{
  "hidden_size": 640,
  "num_attention_heads": 5,
  "vocab_size": 8192,
  "rope_fraction": 1.0,
  "qk_norm": false,
  "attn_scale": 0.125,
  "extras": ["capped logits"],
  "init_std_o": 0.006,
  "learning_rate": 0.000659,
  "beta2": 0.98,
  "decay_fraction": 0.311,
  "batch_tokens": [65536, 131072],
  "doc_mask": true,
  "train_tokens": 1090000000,
  "dataset": "wikipedia_en"
}
Each number is 200 + 30 x the weight over its row's rms, rounded and kept within 0 to 999. Layers, rows and columns count from 0. The size before them is the row's rms in percent of the matrix's.

# layer 5 attention query, 320x640, rms 0.0512, rows 87-96, columns 480-639
116,168,219,207,229,140,215,214,239,217,224,184,186,158,184,225,202,177,199,177,259,216,224,155,222,256,178,214,212,195,199,194,175,162,284,246,192,183,195,215,211,201,194,148,243,253,223,196,202,182,181,222,256,154,165,189,276,177,158,233,202,165,211,228,226,171,219,184,238,121,156,179,213,206,178,255,208,250,190,238,194,219,195,180,195,243,164,201,184,214,188,198,190,233,154,199,205,138,174,178,218,183,171,244,178,197,208,151,232,201,210,215,160,181,211,183,267,212,229,190,189,196,208,202,224,206,256,222,194,214,227,130,221,214,197,231,258,223,219,189,143,227,252,241,183,154,166,197,186,172,222,212,179,190,168,184,193,238,197,235,196
107,206,179,202,218,251,242,197,183,226,246,211,150,190,226,203,202,175,242,107,154,167,240,184,202,224,184,158,278,262,182,202,212,245,215,199,215,155,166,228,162,208,215,200,201,204,213,180,196,226,225,190,202,200,249,226,226,206,165,196,164,220,188,194,177,230,250,161,191,184,241,199,161,152,174,240,217,213,208,127,173,197,185,166,243,239,189,142,179,192,236,218,205,243,200,178,218,175,170,205,189,185,219,219,143,231,167,201,134,188,215,168,220,172,180,271,207,170,237,162,229,214,152,265,228,192,212,191,191,112,179,161,188,176,180,154,250,227,210,197,177,266,182,238,203,188,170,230,177,222,184,256,234,224,175,164,188,168,177,140,225
104,187,199,196,224,214,161,234,185,168,176,277,243,281,280,201,162,224,209,197,228,211,175,195,231,199,226,188,194,206,163,203,192,172,166,194,145,141,189,237,219,225,214,230,176,238,239,193,196,219,214,217,214,193,182,188,199,225,157,199,208,212,174,194,211,194,142,211,243,225,238,203,161,234,199,255,181,172,209,205,158,182,204,208,162,209,193,239,222,248,174,191,188,229,198,164,196,212,178,185,168,178,210,232,243,185,226,188,177,231,195,200,214,170,185,222,204,161,223,257,238,166,243,163,170,196,183,135,184,251,187,224,233,197,152,259,162,154,195,216,183,194,205,155,187,147,166,183,234,196,225,202,203,215,196,229,195,213,165,176,198
105,210,220,198,143,114,247,152,175,191,199,210,189,222,157,210,200,210,192,252,225,240,169,159,188,191,210,280,150,168,232,199,234,222,210,174,185,165,181,211,231,142,209,115,217,196,193,219,229,182,176,186,198,140,187,204,169,207,236,232,228,144,249,214,193,204,225,174,235,190,173,195,217,176,200,226,250,244,189,234,203,210,263,236,191,180,163,257,199,197,192,194,249,161,170,245,222,204,209,186,194,220,152,191,234,222,165,241,250,218,122,158,204,227,215,176,191,211,182,199,216,172,240,225,202,194,180,176,188,228,223,224,233,212,168,226,172,226,204,185,200,176,257,240,229,242,188,231,212,199,278,174,168,179,213,200,204,196,223,188,227
113,182,194,224,138,228,154,203,195,228,212,183,214,158,245,228,206,222,225,153,269,224,212,196,203,247,214,171,222,205,195,213,206,146,213,169,226,191,229,173,159,243,187,181,166,189,177,176,173,187,158,177,259,206,147,163,252,184,160,175,168,235,168,172,173,231,186,214,152,227,210,176,172,172,170,189,127,174,250,205,134,191,155,221,190,253,202,203,195,236,178,260,191,215,221,215,202,169,211,189,217,185,210,194,191,230,222,181,159,254,186,220,273,247,243,227,234,185,224,221,173,210,206,196,234,195,239,295,180,178,182,141,188,164,104,197,201,207,248,201,224,285,179,186,171,142,191,194,182,213,168,201,196,131,192,161,212,243,181,218,193
113,188,166,181,228,187,248,231,233,175,213,199,166,158,157,223,199,209,172,188,208,177,162,178,176,186,229,209,189,163,180,231,191,168,269,232,151,222,160,253,228,258,251,204,189,215,254,237,200,188,223,190,185,155,274,179,212,237,243,147,219,249,159,250,180,178,237,203,243,227,198,216,189,157,194,194,213,206,208,153,175,195,189,122,206,218,232,197,216,156,228,216,195,243,252,133,226,179,216,236,214,143,186,228,160,203,164,226,228,127,195,187,192,203,211,219,206,222,174,140,168,200,222,201,201,213,182,239,208,175,190,189,152,200,153,244,239,241,142,198,157,199,212,202,186,215,219,209,161,141,207,205,191,235,179,214,183,180,159,197,192
110,186,210,206,173,214,227,176,232,241,205,190,165,154,171,204,192,219,211,207,178,199,234,182,173,207,212,188,246,256,204,205,228,216,223,210,207,215,184,199,158,211,183,175,215,153,206,220,166,212,155,256,213,196,186,199,177,164,198,159,222,199,208,214,176,199,207,201,165,206,243,185,159,183,201,165,158,242,137,230,182,241,194,256,190,173,192,167,212,130,219,218,204,154,215,233,241,152,189,212,237,167,179,233,180,253,181,199,204,192,206,156,239,171,263,217,226,210,222,201,232,153,173,244,211,159,208,197,129,191,143,201,230,157,206,201,211,216,267,183,192,211,242,228,218,185,227,232,211,195,224,169,159,172,156,154,190,210,204,229,137
112,179,209,246,202,161,207,177,224,194,189,192,239,147,204,200,198,195,201,227,151,223,223,209,163,151,177,178,194,220,225,207,218,196,219,210,201,261,148,197,207,190,186,179,200,202,188,200,161,240,142,219,189,155,175,227,201,219,171,163,252,197,178,140,174,153,205,213,177,194,163,196,182,163,181,203,209,178,160,200,210,165,180,161,155,258,216,216,195,161,208,238,209,174,214,220,253,206,207,226,251,214,189,192,203,247,189,195,172,252,223,175,234,224,243,214,210,222,190,160,246,154,198,197,152,164,218,200,186,175,173,278,245,151,207,250,245,188,163,181,144,128,206,257,239,226,200,188,215,214,183,197,214,186,176,223,211,190,180,173,163
109,208,161,211,214,149,249,214,203,204,177,209,187,159,149,208,240,179,210,166,186,207,209,182,220,220,219,201,227,178,178,227,214,173,237,213,251,182,240,187,229,240,223,197,194,238,187,254,242,224,184,148,224,198,166,161,194,159,161,183,187,208,265,273,204,165,187,197,220,197,173,216,219,235,218,177,242,202,214,180,159,217,201,198,202,198,227,168,219,207,205,190,170,243,257,199,180,165,176,98,251,186,197,179,152,214,147,213,178,162,188,214,255,174,228,217,215,222,210,225,122,205,225,219,249,163,256,216,212,219,236,194,209,276,173,172,239,182,177,196,203,228,281,227,226,190,169,170,164,184,238,147,188,167,232,146,200,199,223,240,214
095,152,224,180,206,246,224,154,197,210,222,196,255,169,146,236,231,207,193,207,159,187,215,223,177,221,213,169,262,208,200,236,196,200,218,196,174,203,108,247,176,185,189,184,179,165,221,140,169,261,183,222,174,215,297,209,174,221,146,182,249,177,178,192,171,191,163,225,117,202,217,134,210,191,171,211,108,201,175,195,247,271,225,208,146,263,202,134,225,222,215,235,204,164,201,242,239,238,212,199,157,234,211,180,205,205,181,185,194,196,219,209,253,202,248,218,171,204,233,119,192,192,196,209,160,232,187,221,229,207,114,153,230,177,162,230,176,192,227,190,228,196,194,199,196,229,236,206,245,180,220,196,160,230,185,173,187,196,190,194,239
# layer 5 attention key, 320x640, rms 0.0516, rows 87-96, columns 480-639
113,182,214,203,221,193,235,190,259,216,169,196,165,167,199,214,185,213,234,160,186,189,213,190,199,227,186,147,281,249,196,199,222,205,223,254,167,204,186,172,210,189,181,214,172,239,306,242,224,152,165,217,218,214,153,216,252,212,198,246,194,132,191,208,190,184,185,202,177,161,227,237,227,198,228,225,194,201,162,208,254,191,224,142,216,180,164,234,192,219,112,224,204,209,229,221,186,159,152,208,169,149,191,232,159,197,211,249,201,223,182,199,163,177,167,193,174,180,166,160,235,167,187,233,172,248,192,218,202,183,141,166,162,242,224,210,191,150,190,237,139,171,197,218,196,181,170,182,195,190,214,201,180,174,203,201,207,221,170,183,223
105,232,207,263,155,164,189,173,202,177,177,233,152,196,203,239,168,207,221,181,161,213,232,246,184,232,155,194,157,192,220,184,247,216,192,202,266,221,198,237,154,199,177,233,205,191,190,218,145,187,207,183,202,154,174,184,190,177,193,170,164,173,154,187,213,232,212,178,199,184,229,235,179,185,153,220,210,250,191,142,151,198,209,176,232,187,192,252,150,183,176,213,187,224,152,196,205,179,216,225,203,201,218,181,171,174,220,191,228,231,250,163,165,222,175,215,149,234,191,200,261,214,183,192,173,195,223,206,181,167,197,229,164,172,166,258,191,234,187,164,176,237,212,195,201,206,140,216,174,206,210,214,202,237,221,214,223,169,197,144,208
100,188,218,221,210,105,261,228,212,233,243,199,200,240,191,211,206,196,207,209,237,175,207,173,206,174,243,176,223,209,190,183,220,211,266,190,103,162,162,193,229,178,176,160,182,168,231,195,190,197,197,205,146,235,199,213,215,182,176,149,224,222,165,211,209,181,178,220,232,242,209,193,148,218,188,201,189,167,209,167,213,192,200,147,192,219,179,210,182,175,213,193,240,200,199,171,190,157,210,199,168,192,178,200,192,163,185,186,211,202,213,195,224,229,156,164,167,201,198,180,228,199,186,174,196,203,205,208,238,218,161,201,171,178,166,257,191,203,208,146,137,136,214,216,207,148,251,216,196,193,171,222,205,192,264,222,184,194,187,186,174
100,206,203,213,199,264,225,198,209,181,177,218,235,198,225,183,180,199,213,193,193,195,154,234,165,213,205,212,241,199,201,252,196,214,218,173,193,133,218,194,271,229,186,190,193,250,208,264,248,176,197,202,210,195,170,203,250,183,166,271,208,155,246,211,155,157,243,192,181,146,190,194,203,203,209,261,181,245,181,209,202,164,277,161,140,163,189,228,194,202,179,201,232,269,216,204,220,197,215,179,238,226,131,219,203,178,172,257,154,222,155,184,192,196,184,217,194,189,144,200,236,215,144,225,199,177,176,143,209,205,181,195,229,205,206,203,215,182,177,237,224,227,197,184,161,193,199,215,234,183,226,207,139,179,209,194,223,171,197,178,267
111,237,212,205,173,159,219,251,191,210,158,138,213,161,176,195,199,205,195,227,245,221,163,215,233,180,210,212,185,243,201,174,212,210,201,178,190,238,203,186,170,176,211,201,185,229,219,187,231,224,205,204,251,208,200,188,196,232,190,176,162,212,185,189,252,243,206,206,264,217,210,210,212,198,283,150,191,189,261,187,184,182,161,210,243,249,178,254,208,200,155,183,182,210,247,256,173,223,185,180,219,181,186,168,189,151,177,243,203,183,171,244,212,178,239,150,166,164,247,195,226,232,212,181,169,197,202,193,177,210,205,216,163,172,237,215,237,209,185,172,255,202,137,132,223,198,197,203,160,214,183,182,232,220,186,215,223,253,215,184,119
113,207,173,208,159,182,206,195,218,211,213,129,166,154,155,221,226,189,162,222,192,240,197,244,215,190,243,216,204,157,187,200,220,276,215,194,203,230,214,184,158,192,210,204,212,187,221,143,154,195,126,237,194,179,210,223,213,231,236,200,167,218,180,202,222,192,205,147,265,187,148,229,165,160,162,156,213,236,160,220,181,220,127,203,180,201,231,210,182,154,209,269,209,200,183,170,203,204,196,226,191,155,197,232,156,236,272,190,209,147,203,192,170,232,226,265,211,260,167,232,181,192,246,188,209,193,162,227,234,191,199,173,166,180,189,211,209,218,176,142,224,111,186,200,181,185,201,194,161,165,163,225,218,172,203,219,206,193,206,249,213
104,194,189,188,216,212,242,202,235,200,172,258,184,177,188,205,156,198,186,205,164,223,235,226,190,287,196,190,201,211,173,201,226,196,160,173,242,191,198,179,210,253,211,238,225,256,239,154,188,196,180,211,202,183,210,220,213,162,201,180,195,186,211,221,220,228,227,210,142,168,225,198,206,237,216,250,196,172,181,210,254,223,262,230,175,179,198,211,211,187,189,139,167,209,190,201,174,218,223,200,263,227,173,187,186,205,184,185,159,184,203,162,206,209,206,151,170,218,191,199,191,187,160,221,250,166,217,189,173,179,188,201,193,260,254,205,241,199,239,260,215,235,226,184,174,213,232,188,166,167,219,174,140,200,185,210,201,170,199,185,213
112,169,180,227,146,216,203,182,205,240,182,209,151,139,180,231,247,172,126,213,209,210,230,225,160,179,171,210,236,226,188,179,198,192,239,236,184,174,242,200,196,254,160,189,165,219,231,167,202,250,193,219,268,183,175,257,219,197,210,188,257,177,165,236,262,228,190,173,248,139,213,196,177,271,122,210,220,208,237,234,222,144,189,185,169,237,172,224,198,187,220,163,146,219,206,166,209,172,193,183,226,146,223,218,219,210,206,188,207,232,208,228,186,233,230,192,196,201,145,209,228,177,247,192,243,192,224,183,173,212,223,181,211,199,251,176,185,213,198,184,146,191,196,232,219,200,228,192,238,173,241,187,190,174,180,198,195,213,186,183,246
107,199,253,215,209,170,200,196,219,186,208,222,207,189,178,165,203,213,173,186,210,229,218,246,198,189,166,205,152,199,162,174,181,213,199,151,210,226,227,207,206,153,181,225,209,202,236,200,171,131,212,156,202,234,197,156,220,175,183,210,244,247,208,287,168,222,168,209,228,227,180,228,254,212,184,171,227,168,254,222,171,207,194,261,220,202,210,223,192,235,218,172,230,192,261,226,172,192,209,171,207,203,179,238,153,170,215,235,212,211,173,202,255,171,151,219,197,199,197,182,251,249,155,169,212,194,169,199,167,164,227,188,197,194,213,201,221,244,174,172,191,211,234,230,202,165,246,200,222,191,189,167,219,251,228,233,215,242,236,192,194
078,228,163,226,219,201,249,220,180,201,165,170,186,193,198,179,186,202,181,221,214,165,202,221,194,194,181,222,188,187,223,182,220,207,180,223,154,181,151,164,205,191,222,228,136,205,205,224,256,171,190,184,212,224,168,204,206,202,250,141,246,208,203,199,247,166,172,227,272,217,190,229,209,213,205,215,287,234,172,198,202,177,263,210,175,227,244,191,215,175,198,235,225,207,230,193,210,175,185,182,223,169,189,220,169,178,196,203,152,245,175,211,251,227,212,205,189,243,246,217,191,212,196,221,203,177,218,147,192,204,213,187,203,230,211,207,181,134,253,209,218,194,173,150,191,180,163,249,193,217,195,184,161,177,208,155,224,213,182,192,167